python train.py --n_layer=11 --norm_eps=1e-06 --rope_fraction=1.0 --lr=0.000475 --weight_decay=0.72 --warmup_steps=407 --batch_tokens=131072
Each number is 128 + 32 x the weight over its row's rms, rounded and kept within 0 to 255. Layers, rows and columns count from 0. Numbers have three digits each. The size before them is the row's rms in percent of the matrix's.

# q: layer 7 attention query, 832x832, rms 0.0221, rows 0-63, columns 512-575
# k: layer 7 attention key, 832x832, rms 0.0218, rows 0-63, columns 512-575
# v: layer 7 attention value, 832x832, rms 0.0216, rows 0-35, columns 512-575
# o: layer 7 attention output (transposed), 832x832, rms 0.0215, rows 0-35, columns 512-575
q0 055:188086087196109159122099137101126118135136159143172087163128105155146106045122141090075125103162158120142113204175146144108134155163146086189161150188120169112092119160149126127071131145136144
k0 044:109133179078180107181094105149122048115112134188160137124103151145111115182150159159163130083122114081124127073129127120129094124118150142140076149100153121149125130065131135131111124116067081
q1 054:077090064149100160136129148148181126101156122135150058136146121142153063125106140133148130105128143139117177191064153088133144106129133106182117125121169165102140104124164146146055122110135142
k1 074:186069161117163158099107172161137102131088150153075198151104131163132166112153107141106125120164133161144186027199163135080116162141169164145201167161124116166134152150110090116149167153171129
q2 064:133084066158132150097144148116148104092163158160118071118124128159131101035090106185129113111154103138128171194140169090117151106140139089148131089141153138064164101140145158119044134135109109
k2 053:127129202092169129130058134142153089114045160138124161155121139163133150161191158096121172109159124149145164112166166158110125137164171136124174193147133125161149147084132099140158158160179064
q3 057:057121054159112126181092097174142117138170091123170105114126135130155082183102128140155089112133099100145110191075157105137111145123147134097139112126158117137144087112169186132069107102116119
k3 066:148067151132159181082108158115154120126118172074108159188118140096121146089132101131125128096161138154154196089188147124096152130127143130154188190191120138140122183179105081145123133177223130
q4 067:154152188098125120126128090146102138169107133156186182160103135111115119176152173073178120137137116130123122071085138126156134093120113114150098150140111109145118169132113090136121145133105182
k4 057:133131108082107139124148107116102111155170108142079088068135132143098140152112138110120127094137126147093061163145142139133124144117196177104129106067115114139127058099131179165145087119093172
q5 064:151089095154137097104115186114168092112115145168159117149112075113140094094096165177138134105162145159152105145137183131148154097145116162147117112125211204115110094153136117133127185160108164
k5 051:161112203149181156141117138130148112129085142140126141181105160120122114175204114121098145142186132156183156066121102152066078116134152148149123184214106154156136178140142110161157102182184087
q6 067:066231167087160102148124126134071126163062148108133172118152177117084109219163075090145115143134108149092040040129104174162137151103124140107114110111153131173137157152140120140151093078155103
k6 085:165083095145105105080146113117154138136163100128130072119149146142101169090085129103118119109128110120116116126090156150122143143107138164076159141114109044117142114127131133107127115155072150
q7 054:178101123121099143101146166167149106176116152174127130140124155117092155063091165100138072094140129123149099116112107130137104115120145130184112148192147141152120155139071151133206177158116123
k7 063:083197148125122105184085084111137122118076100158190109120067125152121041142177137154131154112104141144070109136119110155135121119156092127097119103095137167093101091105120126149137104090147122
q8 069:203147131162131099144096137154154121146099135185165170172111081147101129104161133107164127132147117170144121135111093114162100126180129089216119138118157119149119126097095059128116119158104169
k8 056:110113171135184160128116141114144089105136172126140169162067144153113149178166119148131089125147151151156142040109171107103129119098168162130157169168140076076112133101111147139136109157164095
q9 074:150113080218135113082134167166176106078154147149150068137071096171163124082086151179107163113136144127112203173167169135120138154131088126167165144119142173129127052120125133133095199185144149
k9 059:135098169138125175135082181141148136088151100156143201194142081123154147158141120161103135125125152131157165122090101126165094069149115160152112173159151136103131183177137114134153111161161090
q10 077:076157177060101128162141105125065121160123132120127127149188131071143147181180155060176088140134096128123074097122098154107144156099166103132097102123129075132123173160154102119159071078156136
k10 060:157134114098142092109092111090136117157149135111132111077102214157114118137141120084118162104122168133077108123127195128104153127158122171119142135083127112124112010075125152143068126115107137
q11 074:176129107172112102151092148159123096183103168184179118144091092181071088102143153145122107131138136185125136066089081124136088120172105079165132151099141153122118147109080059101107132140119148
k11 059:130122196170165159103132154125106137105160116121134217173136078118152188171172095141103140126170146148218173126131103140143039094091164190142145178171112159102133197127126147155186098162146097
q12 068:218109086190168153092080184122136128108191132155127140138101129146134130053135150119136152095143153204150139225164131152141117141184077153174172210145153150148135097147126095148074134143130158
k12 056:180142142140123112152123185165132176093088102141121122169093077136111101149130172126136151057129135155155137075071117153159115111193126173099148152138075165126117153104110116107168108133143093
q13 079:120115124126108119107168101058129135116142136110092140140108175139170116148134100128130106084107092099106124144168163143115174159107165120084112117121136147132170134158188174158074154104150121
k13 078:092124107151068079100108105144154128187115097124154084083157164091125112094096112108105129131140128143078131166124083149129132114169136159107142102108125160167083107165107124092115114131097164
q14 067:175102094170177132137102113093151066050135113140113097110076116122140104053098150135080150095137109121127155175085151143191095082189092199092158166175147134148141068182154124165089109169092145
k14 055:160098077118081118123139116113128153151094122109135066182134168152107093130094141123146123079104128129102092097129150150139161115115088065149118133105117122169128082121119106112109146083114157
q15 087:092153195065154159132175102050110138129135111079085147105139157082199151169168127077130110138113108122088101157180161146114167141078150174069115106103127133116149130131163141149144112082116120
k15 074:132160090130088109118106081133140101168128117076149089093111158125115117114078083110087128108118108126070159124128132142115171124135123142143144101073131123159081034124138122142079144137128163
q16 071:096119134138118142091129164157073198164160120116164157122181120153131142180172095134176122110147175173123108106148123140072163135096135093157088122122128143126147207105126140120142127121169094
k16 062:086151177107158096173115137201149129120094161133126178096098080073150096141184119163124133169090131145123132145159078130115073119142140164122118167131111178069091126141159098120133077096131088
q17 080:153121083201072122161054092185120154122114118160124123131132133160076084099115137201161144102138138127133181062079116137176117099170133071144154109113125167150134154121098154115079157147141112
k17 070:088114142134136110119162156124112126124134121171129126107177114099182177149158136139158110194164128107171134146186102131131134145119108129094103113174132141140143186178133142135151109126105097
q18 080:143162146137128123149131074058111136160106130144106084125099216183096100098069144146086099117137085096116156129140135160183147126159091136102178154090114131128145102150144173186105135121105139
k18 076:075148078166078090147127089114124121199124096107137105073155206106136129131126085116080125154146127179093122157130080146110154137169143086106063082111155138137122057180143133135098159104076148
q19 074:150133144100137142075192134081208126149131097102071151107112156095166143141134154073115091112121083070095141141168128119116156124071150111130136114117098111108184125164164145144150125116130109
k19 061:150142104113140126101111136112153119155113166106180157127073135180114128078054131132106092106060125109102131117107168122149137111132166147132191087070101091118116063082137118142068106121100116
q20 087:115151141109124119153157112079143139158111073100091114071142140123130131128099119107122108138068118161091086181159174127094176139136143133117111135122084125120158122200156155168138100128033159
k20 068:134215179124153072139127074143156107164103099124164111072140129155135158087103104097071091163135087113096115123143060159077119102147127140138102117138168123134111091141193107177114118114116068
q21 092:150113090124112141096148165170131167119151101114136179157181078144130090118167131176182160102125120142145137091135145147105152141118126107180126092136153157097083169034108147071160157117153100
k21 072:199152196132140125171168154156138131092163164140113169136067071099171159178186132115186146135123156140147119052143123119144110126162101147122136146143128146107126159100118087149165135102086096
q22 086:154116086118111115160080137164092185132161161195139115126121123132096154118170142157165122085111182136113103027118155115149097145124136084115117131167136122187093135078088128083158128174132167
k22 076:118090104152131123127102144143094152102156112121110056094170115109114083156152126145147118180184160153167131114205146125110102121097121124117088157122138187148181161151123146099153107119117170
q23 083:133144153133110128139149137111201124157108166107158142116127130131121181215150123117089154165142086094109179137117133103200131144103113157085153123148076149150109080138139091134151120111137158
k23 077:142077123126166163114066120091101064167114141113070109160103192189104063118098136100108153107116168116160105140108140092139147124098076097136141172121098169147132098080122092147085143156149185
q24 082:038180139125143164150111107042030108083133118115088088112113192099146180130118142156123157177122092157153111117157098195147111132149123157068097181100148174082111133110122109141099108100130098
k24 083:080142111167102137156104070082097131151145080069114146078142153091107140154140124140086094102145131161108134185104101071126108120127185107112098082117099157136089130184145179119131113122093121
q25 088:110166158175096106142140106102178094155111179199143056107150212167120148090125161079108085137148142099132168120105130182132148160100102124112166098055106140145155160142113157161115133090079154
k25 081:107098119193112134119130125078155144124075081121127089133162205134162142079058115164117113171127083133129084169129106137117192041136113182103161145143130160138113144138153160108143112157130076
q26 092:121124134131138110153067151100104161173067111037097107140135111104082123167092118132139139116144040108115099157094088150149093100115145181124133213123131131116131101166123119157137096156147168
k26 081:091145109154075141100102095097148117125159105115145105112113165103151082085089061146084148121172130147080115218146112175103103112130139150152171126133114102099129095112152164161153107138186153
q27 091:127185120085168148152135128116078091097127135151164143161107151153118107074076151128146116103069085108112105089115158096139127122091160141130113134131132136135118124135102124145169142165108103
k27 103:115124070109154122163101164161107154142098125111142125178164083079106138092075186097138136071128113106154143062102163138124115133107160189117147158147097087101114168166106136139182106154179081
q28 092:113156134186116177153109126088113079103111020113130120125127102083154186138130123100149161131082095162173065142135073138149085127110132104085099162107117064130118193098102167131120128121136088
k28 103:191117139148122180139075148111198108110163094137101119142113089139161255135095089129115177139105117151159111117173141146141129127089092214055182129119125090151155122131094187113118117124175063
q29 097:138157108098115108170105099166089130092088152116078121107156062066116064146132100189115115169108100172084142156061114125130087127139146133142137126168135157100122105142145056131161070149127154
k29 102:182118130168123116138108116122156130153128089116136189117086089121149153181131140112137160134104128225157151151100076152188147129107158111152148101179125143107062150038129072098139166118152108
q30 109:130150069059118094147117151081127158158133126136126089126165136136063114155137166147165128103139104105101151101127104098156116096201139142103145105096089070109123086113103099099117079137037175
k30 117:105124073098124091151093174144106150175106145092122108171174143173098099100118127142118115030149103061068164143152133106093136097190131123117117127033150109116136130124055116066119083140095169
q31 103:076153098098142159108123141154137138117090147148087144132078120143093099144119134141118141151079113159133155132131148150212133154178129100117154131142089198107096112139168121150091132167150151
k31 096:118163072129118104140081162131131129142098172153177141128141101137136121124122148154140179129123127152114164119084198183144155113131126139109168091130127131130054127094102114166089140107174126
q32 110:175114111079186138061088154150176162060173153106101138118133101096135144183142079155150082068166134127069126149152077153136107144165162166099099160130131117177127143123068129152132149124131065
k32 106:121084099086143107097093172107168136112158154102092112111129137117168098150139121196139129040094137123077153163184113163113109152106199172108084158147092107133093127143054208120132155152104177
q33 103:212159096157145107165121082184103178123137127081159093113117056147083055162114147088120135128110106077124134147111133115131081167124085068105191098125119032176124119071146111117114124139177172
k33 107:134138107135177166101114145168118145142116123114163072114128142149063094152128176142100099129162125083124104157120138147139090203155083133114133127102106054192138119102109107152103127141160143
q34 121:109129132098153145120094116127142123131117154165137159176159095067120114106145112109130120117133104074145192079077174134132106082150131112093181139111145162137092183104134153073093117127116081
k34 117:098132100104162139064109149115093131110139144089179138152126056148098064207103144172089083122127058072161121166128174095140148102100138111145111068135137105120105202056121198127181131161114104
q35 119:139099155113141186142118144117146125159113121148136139189111093079155132136183128107151142111105140150084159046145145119100115122147143128160198146093141111134137133150133118130116097054169076
k35 114:128056177182161152095127091067092127147109105156143137211110097135152153128136125122106114138106102130141141103054194128136159144127118080181152144120116119133164163089136184170086065080167079
q36 114:115179127125123116151157135123142115157156124146102164075090103159078169140146135154095142157135145118096161168137129080110110135108123166160134129159141117113125100133155137218151118100117167
k36 115:130148100149092125146110168125153122159113166144082134114135107173158177161129173167107108150124130068141169151164103061092128172147088099162107158119119094121172088135119153192178130126061169
q37 107:189183168155179098101164122123173086065095142105113189059084158160117149121147179164099130166161154127076082178157124172115118142204155119146108157114128108181072176119115058213134146073152141
k37 120:225137165145157165100183159125181104107069117105163163083099203172184152127111126120127127148147162117085081163143088130114156149142138159094147165119115086156135123096139048219079124112092132
q38 115:121150138112137097144161126144106152229105127139132138171083128103118129146105118143174121127107075099107121151131214179176107126144147140098112127124095123092087122108135085084170137112184103
k38 122:117120136133170083179157106129125148166094124129123121170127078095159173160134122124152132118117073120172115132119175181141066085140169139147119128148124119102091165125069065072141169126150064
q39 111:168065056085116136130081182124116097168193172079134092137111131145118124064151102142173062167130093063145083066136114135089097196107111145168129170051128099147161124110093167175055147129135123
k39 116:183123114110130137119064197095105119160156191131129068130105088092124170099155143115195099177148117033128161018114127181094121176113135144141142146115118088096170135137135160130084124104151125
q40 107:122111097118093084099126117163154128178116109169101097093128160140116084126067108175109131158170148106134143180121131098098112140182068143172134071143110076166150095087197139158184162113078079
k40 110:152107081137121078102109136163184127156107129199138087103107098119134100150094096154137135152146126126139175134133069124111141129180095115153106088129123143161147093100138176111165163143135072
q41 109:195117143115104160153173124169135101163150088109096158179156099147138083121152140142109151153157151095114112159131187150169136142111189161138178106189099161176137139067135160091138145143119139
k41 119:146129103126176177085150056137137099153149160145082191145124136063120084134203131142100146147153141119135131160145192133113160129084161095159143100214113119173160101096138130115081146159154149
q42 111:125156089148116097134097093148128140106126157179169152103036028108067130137081154140120166157156148102139131158105148110091091127170138090103175106177159191169174163128091092160139136131191156
k42 110:159102078104141143122162145143116107129081129187140149135135084115095103169147105172101194093212097078157101142118209117103154156145129089147145103137153124107181150119078109197124136128157173
q43 126:141092164101132122120093185124160119129129137121095181061099127118143163170123111099123123186156119141138159123139166149099086148180124159102174135129115131071142144162057113153149114079142123
k43 102:128130145118137080161134150107116140129139121079158085093161137132126124087137111128103118099113093120118146157107118087177122143151125125164133155058098165120120131146065105183116132097115155
q44 110:117086125237077135164121156138077110131113068114143088133108109122169148104125162153117126113092135097127078147149126168107157149148144144133121134097153059148173143125117122128158088054098180
k44 109:140144185205147151164186092128172183108136121093122106135139095105144154101105169104044102134211108092116059132138092145078138191131150117120101143098185072143160142148103086142107112135174104
q45 115:108078094143105137137067157104137115104125044108164122072095110124102109084104145161077167146129122176159096195110103129089165079148092167108165126151112136105071192157140116138119102123103129
k45 116:119144087091130138170136187119128109143137093070187133154059103140118074126083123166061122141196161129130107189156127102064082081161105157132134121165121087151127155151113106134092129114154143
q46 116:150128147067081122215158039137160177133136160062113156094119123153053105162169050131204176120121188183128127121074114106197070130103130170133101198164123147103126042132165109135117163116082160
k46 123:146162120083140112210169066104105167138120116091083117073121161162086096104159098118192196182126145129113134154031118148153116125119119127123138163111118140099138080121189091119060152165041154
q47 114:135109150140092108146120133128138164131110108082119091141090085142130090145108134123132110135052103131149156116111171051138127077056136068110141105115048105089102153115162167166123134116084140
k47 114:123080170121106122141117107114097171106135091121122172181077110117187135116088137116146071129067102130104179079123182113095094064119154145096194153096075131083143160181129204179149132079045117
q48 104:108126130131072124149114131106053098103126147134132123182145108132161190081173128153185148112087131103158086131143122070135165093102125110099055136186088137147096140207109203102081120148188095
k48 109:155168136120093102153100055082107113120134145112136110152092102114107131058116117124138125111096124080096115131062163083166123100095082102121104099120114106131117148162115194130087086141148163
q49 110:159110077084124127083109142121053126112119113104080171158123140141120028141097152169144109087081059085035092086046141121106100070160157137091139146088127159097101117156096129152174110169119107
k49 124:146111091125131165142070157126097150095102135108157163183096121123123081125079143144130105090136079077085135099080154067096133046126145156133168126109147175075135149117123159141160103179158047
q50 131:098135171139143084116055097121073090083109084118179094129183154141082070100043110175083115120146147067142109173092074113177098120098135123117121084119119128156121121113181223166085120120166147
k50 109:151077150101125105114086188151117111112135123165133144204143183082158066105086066151066172101157146078121195099134121127110090157133142141106158088090109144134107133150110193146133143149125127
q51 115:114150129066135127123042155170197172156143107066176157060088068151108111137120161175112203081078144121155130197088133169117151143067161092112096111143115101114096158126144144161123134092100127
k51 113:091143140124164136168089171156158119148126084113100203056090069117090091142111088172061176139060147100110098151109115132136106192129133163117088166136118106101119082129107080190103138095086197
q52 118:156108147107173187185161156144178113078135146093108213135157113080109117086106155130146185190133146113135125085158091110149112136184171167143149121085111150085131126062126061115119155102138093
k52 115:149130114126163172212127135088162109118136110087082140137163143079052064085155146135142174131105112093104118137087055143121118120140151077112103122123143132113135099069183086131086129119162087
q53 112:088127161134147125117151138163141160129160144103089122070111145127162151019092148153129164172145064080124157145131109180109142064115155149060167175157131217111137117102113129137153138136089211
k53 112:069149133155097129120142107149169137123088111130096104039109138114119145084117125202131127169133071099163108138121055127135139051130150154102104163108108133128130169117112087128130129212116161
q54 109:145148094155135076137119113118126134107134146084114136134149118110090055123145189151137112147163102100147046177065086087103100138088071135134099098085097114114077184095063090125108123089111131
k54 117:118112121135146132139137104083163091148104174109135142113120104085121131097184158124207100126102069078138093148035093106174101170111127096182109080173135178090087143124058086138098148097102143
q55 107:145135133118144130145114080147091068100172123160107083127106085105085157113119142121119105151119091102153114130142160108119059132132194152105107126185159142118139122150063098099109187159129161
k55 117:153114081177160123157144129130058096113120124113077075128100126119083168125103167106107111110137058111147141099121163127110124146107169173133119152160125082109125156162086127097140186132133135
q56 121:089108074110144151131094171106177131082103214162081148164144105123149183060106104140119125060138175119123148081138141089129096109155090133157177179129136172104159115166077129131179120125111144
k56 118:060115055118120141144126118142172115110136208132105084163146165122127093068085070169096117073164201127127096104124124097110099123111080147119115174118113144104143120152138173151133086173139112
q57 108:159094142113192202139153100091098077178097149162109085150091125129089117115131065109099118160095185139129099114111157104110133094175085157108137132101113154142139144063159078120080118142101121
k57 122:151129086144172185184117094123159111110139133141125073113108159091115122114110058125123069133127164098157122145132150050111143077127080112152141141107110151181133154118149101149105097154132120
q58 100:156123129123102133164135113086098120090167113091078134081163173127187149087117116095129154204128147164178087153117146121130114123152087093126124161093138147064135101090181115090147122094110111
k58 104:201119154136118138165098118123149149116162121086120145101136140152171158184139087145071134157126147167185160145125152085089168113156156102110121118106139193122167125101189128090114141106185109
q59 117:122145138097124128174068170151153065160175086118104168177124115135122066149117159130118079095161163132198144062129134146136103096142122120154139158144132095092180135086100152042146145187091138
k59 117:144158128143137100156106143119121094165165073125109082165169134092122068151103156109118132060128190130143146107198090173091095104146122060153144149122133118135150168073118208067186092118118202
q60 114:099166139137123114124115181140159083107081100103084129167157130104119047093090205065169128087134094064078124139068149181069153138177076144153183119147113174097088149137127141114113104133145099
k60 113:113126160131129134117091169102134140120160118078090057160133153141118066076110174112130095140136120079070115111084128143065167091154103163135191090127097170114106176127111138129145098144138042
q61 112:134138148138157103087105174149120192156111142115180161209146134103128122098123103154173159109128131146123156110085108092157141129070090111121067097077137101146162115126056162147158108146157142
k61 121:089142135145101124098048176090139151152153156117201120119099106101076126116126120161125132089092109125133139132137099096153102087128111101140119124083162152148164109178050175109134098187128157
q62 124:119110162145128156068142183145178115128114196139077093137102101103164165180166108073173124145122166172135163099173150145111157136129102151158120212128134098126115128083076072108180160109143141
k62 105:100077135176126133068067117147146113121171088108116106074076113144134114116143117081120103105103168183094141169136059125111197078150134160085051154092098191128133149083109133149149098120157166
q63 110:147154097119094122132130117142112139145153092173162155132142139131132077105125160088173139095169131133110078087149060098156071113085145133120133225117131157190125088165130102132182140144128135
k63 118:147143140101161110137115112172131157138142074186115135131162115063123121125166176058169173126237112135171087073131086190206142149106159136130168129150147186106187110172115095085121138113141116
v0 100:138117140111072168159099114120186109079130057098127140108147170099136122148146136143083130190129162103096128211131080134150132054154148186137084070176170115132176215180127139150163112116109107
o0 102:081134102127151107159199165147132146155081121117108150125095127125094142157149128116146132104112081107106143146145163110211165176152084072149140148107122177101129144086177161124140156127130130
v1 097:102125135192142146120127143103104144107094120113140093117098044083103133159133102131121101142202141153163145141122165127114130103117192165107117190121115190124102156079146154065175107084112172
o1 095:114143139099096146094141109146149124125142191147165172141153174151134067129182147075116101137110138099102123098116107102130110141097069113132119106166124123199121147139126163147125172148153148
v2 104:164151126117129102155119096081159184161098126094160136136120125090117109147110110105206092114123197146129129129130092183158123084110105103097129130166080130109075125126130104173129164113106155
o2 104:127149099166153117086146133133101137187112102084130120107130155177111124085158131124108069177074074115144093116133082082153111129167128137149107070060200143179154108141167133111113127147112136
v3 102:132171137126180195123148107156149132172130165129116158141156131114105136094190087154125142155101111133128077157141143143115131161162158081142141134106116155084135126149142143147123122222116097
o3 104:099170135059110186125118121119108090191133141186085105097090120101086126076120158118124141127129193121103129103160113159153169144094148100164201102114096090156098100114132180114160111137159154
v4 100:144102097117148120136118112106157170149066114111082159127152146130116137089098096072086108145176126140137106172129185087111075193133127130131096138069108135137119150109103111132091124133128137
o4 098:174175155084088118143155170109116083100216154147201123152092154187157118117119141182133143123081146139060157060182091147140140098117146101125167116153129180139129066150192181159100222144102077
v5 098:110108084142151109125106139091101102144156133148159130111134137091111115187139107156101134137126113177095110166105116175102169108115157143113060152189109055121081132157149133125088163105139138
o5 099:059134160122114119128129147196126168071154064100081115128158067145082119136140107057122085109124117130148119103102120097194141095102099117157121090143174144118076159108068074110162072115126173
v6 106:095125127128124080161117085200149131099110110189130141139054170137120167156138096115104074112191119149145125143112133105105118135142116060187124122092133084129091112144104128112078138178110094
o6 105:118145157115134109113187202117157176109182145118101130128173193101145110151135124147123179128115136093111168115157119133162134164155103152146164057134134151118121130152162084149151121123100155
v7 097:102178142125129109217103078160107104102147155079080155097091181146107100175192169118169177081147064092137128147116143142121119098102115193170168125165077108215166149135095087139128130132129111
o7 097:110118182158156086071109168148101157131141097143205131154141057039132113098092115138064149092133125106126159172152125099111203151158185040086079020225170158125103119107148160130174132085051173
v8 100:118186117076062067174134138162112169134110116110123104077085174158229099120169156190124094084104050151129163099106099106124096132161096172178113095085088140092119063171113110108155101157140125
o8 097:160073120133175134133064106149163076158161135102136119185105110122078087101124115097116129094076155075122129100122117170112206093087104057128166116140177067120095161125110121136125155150105166
v9 102:076087149099127146153097133156099187123178091155120111168142136160124148124135143131109104101083049142132183159163133119108141125115150136086107114201100130152153142144098114119143127104094162
o9 100:138110099145075063128110120142134106090086160121136139114190171166155068131128072100095156176130161101121116177087159165169152118067097069132084140119095168100081109140092116129118121156129120
v10 097:074084129082164112133119131112144084085115164096132099164105144161173109131082164155165105100146160140126129079095168137146165150091119129114124152151100094107128096104087085099123114116129147
o10 097:108152142168149137146102118123128165072143158177098094117106113115095127193123168127111161093091139082164187117135105151162165130129091118177152092159152182135137097147126155162152161141104088
v11 094:125079163126086115150144070106126152169130127118121159153164142149206115115120096106116092079112130113126134095136189171151137086105144129144149150101160145122122082133076113175078118092124146
o11 095:082142109094163148162088123079106112100123119097091095109144073160117098149090175211137153124052151093119162122150163075122136197168112106122110103142155177089155095114163106138114150139122079
v12 105:129068149158132130177146175100104113123109130067171142157058140124192127163140122132101160112228122127118125108140099133100133148126071144066176178090109150056158112143100090121188129127127151
o12 103:097100092109063135113105137121177108106132136125166208120161131190116107197063156178187104125103199200108143148085147169079105111133140181147169103128151119187127078113170182077096098108140187
v13 100:106168184158178111142127092122169144054193106074158158146122121093144105141126153112144123111096054133107075166075100120104177126120110134109173146142120073145147153127072115145088141125140162
o13 099:132158105102052124076141140135162128144072113128119128089147085097098123111112113095173167148050189151166205119140112120162119154107128119165114091122117160173158101131134134097152129113058069
v14 101:052175139151172173101114117085138109145105142090133094130179146110178160159100130092136101099142159172106135172102119152157128075092142123169126124081179121086108141141105129136095144065116132
o14 097:150182124132105115113164135156155136165158069157138151137084108068090120129151146143084128096126157124167161164195087121143107081116152141136127092141128123129113165125206104125099163116156119
v15 102:097155126119152077173099099115123116123135109190177149151097147171132094130139142144122114140144112079146135066189162130108140130130129141114127064135102091076171150134153142110067143112199063
o15 102:135159168162142123125145163129156115149190144135100104123101122075112152108160156163108158099191165131071176127165055103087208165196157132174132155172120144155126101093152121149179143112117157
v16 105:134118153230148194099125144152128157111110080106142153139236105003104126147103121099169099165145138120171107158110119120152135131113112134175060190119059180115099133150137177133060149150080108
o16 102:137175125076089168100154084079138133120101153135154136081121105211134195090111150124185131089132129167079169105101143104101060115081147101078159093110128105153131126146113144103169101108147182
v17 091:142137153105127194122162141141181130106153116102091127114114161140141186115138069165082114135115131166149124093130140050131156136149108145151163124116165100095144117088122128151145134122082072
o17 091:189073134145190091113083158086096111115153131117066165170130114142120150172147189177208202130136074104162137132072109157127067104162130154153109145112087125128150127122103097122088117165181127
v18 104:118128203089141075191111126154173076144117116178114104066133141131118148130094141158133145147130138059081112159105105119116113164124138079183136143071127115160073129124085166131075105102178134
o18 104:141137134120155079079143124187108122133192091193050151173159060154179075153143123151162116185120115139154170084061158112067188113191123138130190068152090121113145113085160059161157200119104115
v19 101:097106162172090135158077140048136162112136159080112150112080137078135074142110200105112093144071111138105135142116121061072171064107096173117113106104147144167184125127119143146146122175102133
o19 099:148195126113132128098103149162173125102085108152095166099127082172133136150143104148080161115145107053160154135095160147173127174125162155144112097180120188115132187143093116115098170126165107
v20 103:157125081167150148140106129077102152193066152065171143135093101156123106127107156077126124150117147171148077173104097091140163146081133081109115180198109122146098169123093130127086129163191152
o20 102:112119175126090135090177094189175147108158161161110137111105083093083136103137173092145122133094143122144119118160115094114114161130143066191139124128163160156136100144162143099119157112101161
v21 103:069163111103134086125018098108171134094114075128213145056109153165096124135093172133125161131145086161124064139125162100128109168099132131110124096161100155097094197114114144105124088155129136
o21 107:152187163154096085139176129130121114187198136196213127143148106118135122147089142098137105114134126094145166120095113174132175110088131117154170111146150118161180100086117172144133184082098176
v22 103:118140138135125140172136119111176163099147104116165123100117095081132135132142081099113101208176233112130140143121166121146106167106150086089079106147123164162105166104099145074139143108126144
o22 103:130143160140146123057131118124172142067111158125127161137179136134131149138068168086105099075185066156097145175139129127106122092165135163132168128148080184140060147103084149105140107133163119
v23 100:133093168184201139113180174161164043116128084140170109128156092078212107170062181117159134229127113096125158138102052178073109071151062118096062168148083103132123130123155140101162090178132125
o23 102:153112075177056152076205167102158158120100131129059154142074124114123134149150098112082127072164096071098127122120192103190106104161152169090158086154106121150136144169149165112133137119144086
v24 099:126091124122100115129130140115188104079147077103147129082156134113056150141131159162125161143181121175154110165092115120117166111166109131101090104155072122095168123128171145086101143112082050
o24 100:090168082152165127132164154080104129177114132204148066192094120122122138145115091027193118083166107147071141100147156124154140069123204116115117094137102035130140091098153134115208133195122193
v25 102:146051110144188150114125142124111070167124139135145101146115161131142158088151095117153116080178144083120170117174098151117065162110100087156169160138178118071102076117145137098165135166122105
o25 102:113104101085062081118133121193124140114111125124123144089077101131125102156142168164134158161129134149129088109137137163095147157114080088140158146101120100111153170194103106142134131084111121
v26 097:168159114076099134076108121123123137092188130147134136086153158125127095112212135164165115129144109151126103136124127076136134122085059108197135115076192093133152126090156115163110104199109084
o26 099:156147099114139104167135163083143128100162149119144137126184077130133171136138167120156064152127138175194068163110150114127123125174169107126143093155087083120070093167096140116155093130114161
v27 104:135085145170161129140196198158127099143115137159085124162140134164150137112039110125133198106050101164136098127115143223100140160153173166144182186125115116119123095126117128100135133134121181
o27 106:126165122095116155166089064118066072119119108106129098138092082131114108129123092168148147148121115080165105130082156126114129139117081130103118164158150089109189104108066163079121150146155062
v28 100:154099090106123104142162179133110130136165146142077124157165128136130128175110107121131090162063121152068111101202217148172129127253076118175124153127118114077113038096110145155102164109103060
o28 101:169142172111121176136105159145088145133110131084120112125221141133164170062158105175095125127115129114170114132139121125132152119084115164081138168148138142054095141116077060155123072146156091
v29 100:181102105122176128162209222152150124101128132135136088182160158148161159191093093152145109086094089126094196151111140151130132112138066180127117160105129141116165164108090135150200122076114196
o29 100:137196156178092152098109115098095092113101129139062150120158148169126090081097114111112173177115104169121104163125123188130102062097095123127141135115164139119116154095068102057102132122171132
v30 101:172167123080087138162130108105129103117151159157041132139040156130176135113165192146155073142127126138169155050160188103122173115151118142184145126057104142215126123112100116169168136083103138
o30 100:156108150137195153138091163098200158151114037122171132175107089118111104125167124171150113114120112178096140128104086170140082065154125142135078100116176130038106163123143130153085135103136087
v31 098:155133183198128142097118136169110090189166146157116115150157097197202155119051057111184157155108130100129091107141140098114088094134129124169087156126155154107089152148129114154093157131114210
o31 097:076118151113127180128118060134149124127154133131114170147144211128098189116120154085099159118162128072124150119097171086143135144135138090163190128132143213159149157122134141088075139093168064
v32 095:109191092110054128107106155145175116151106065096113123122120128129152183218173111166134118114211135167132108161098108142150125163099187153128125171076149158143093168157163152134132171169152164
o32 097:132110175062164159151089063096145142130181070145184117120101114083111065132151042077102093117110135103177146151165154140111111077038115176156208134137133071078150184108121152117146122080160142
v33 103:141124136166111122148192130120125199111110131148142107130102117118153126150164185107121174104121180107122058113189119185090092159166113117032138138146089139175116106109145158138173117181122113
o33 102:111122179172124138082125138090115097131160163140139124147141124091123143114098131116139092084132059205146108066184089168111132117146105149137100148126111100048132109176090106063169103095112127
v34 102:165104127159118116128166169131096173134077089095114121111098127148170126170169139117144104094107115152099136054116096115181093164078157168077118120121155106141143016115112145114107113144165128
o34 101:117098170100133161138076129116101125132146179147197144111079093136063068106106134194135138135112157103158113059128189149054161131162110160143105148148134081087094146174131089172127118121053109
v35 103:219102120134100150033125155130133170101082119142142157127145146129140096161076146150110153161158104098184102119110138091118116163134122167141064179144133156126084123136158144112172168102104131
o35 107:152086146110148154182114141168098129140159205146087112105115120159115128117117179097126101134127155142118137138152125130092129141092109097142178174120147118123151127117080126125101153114174093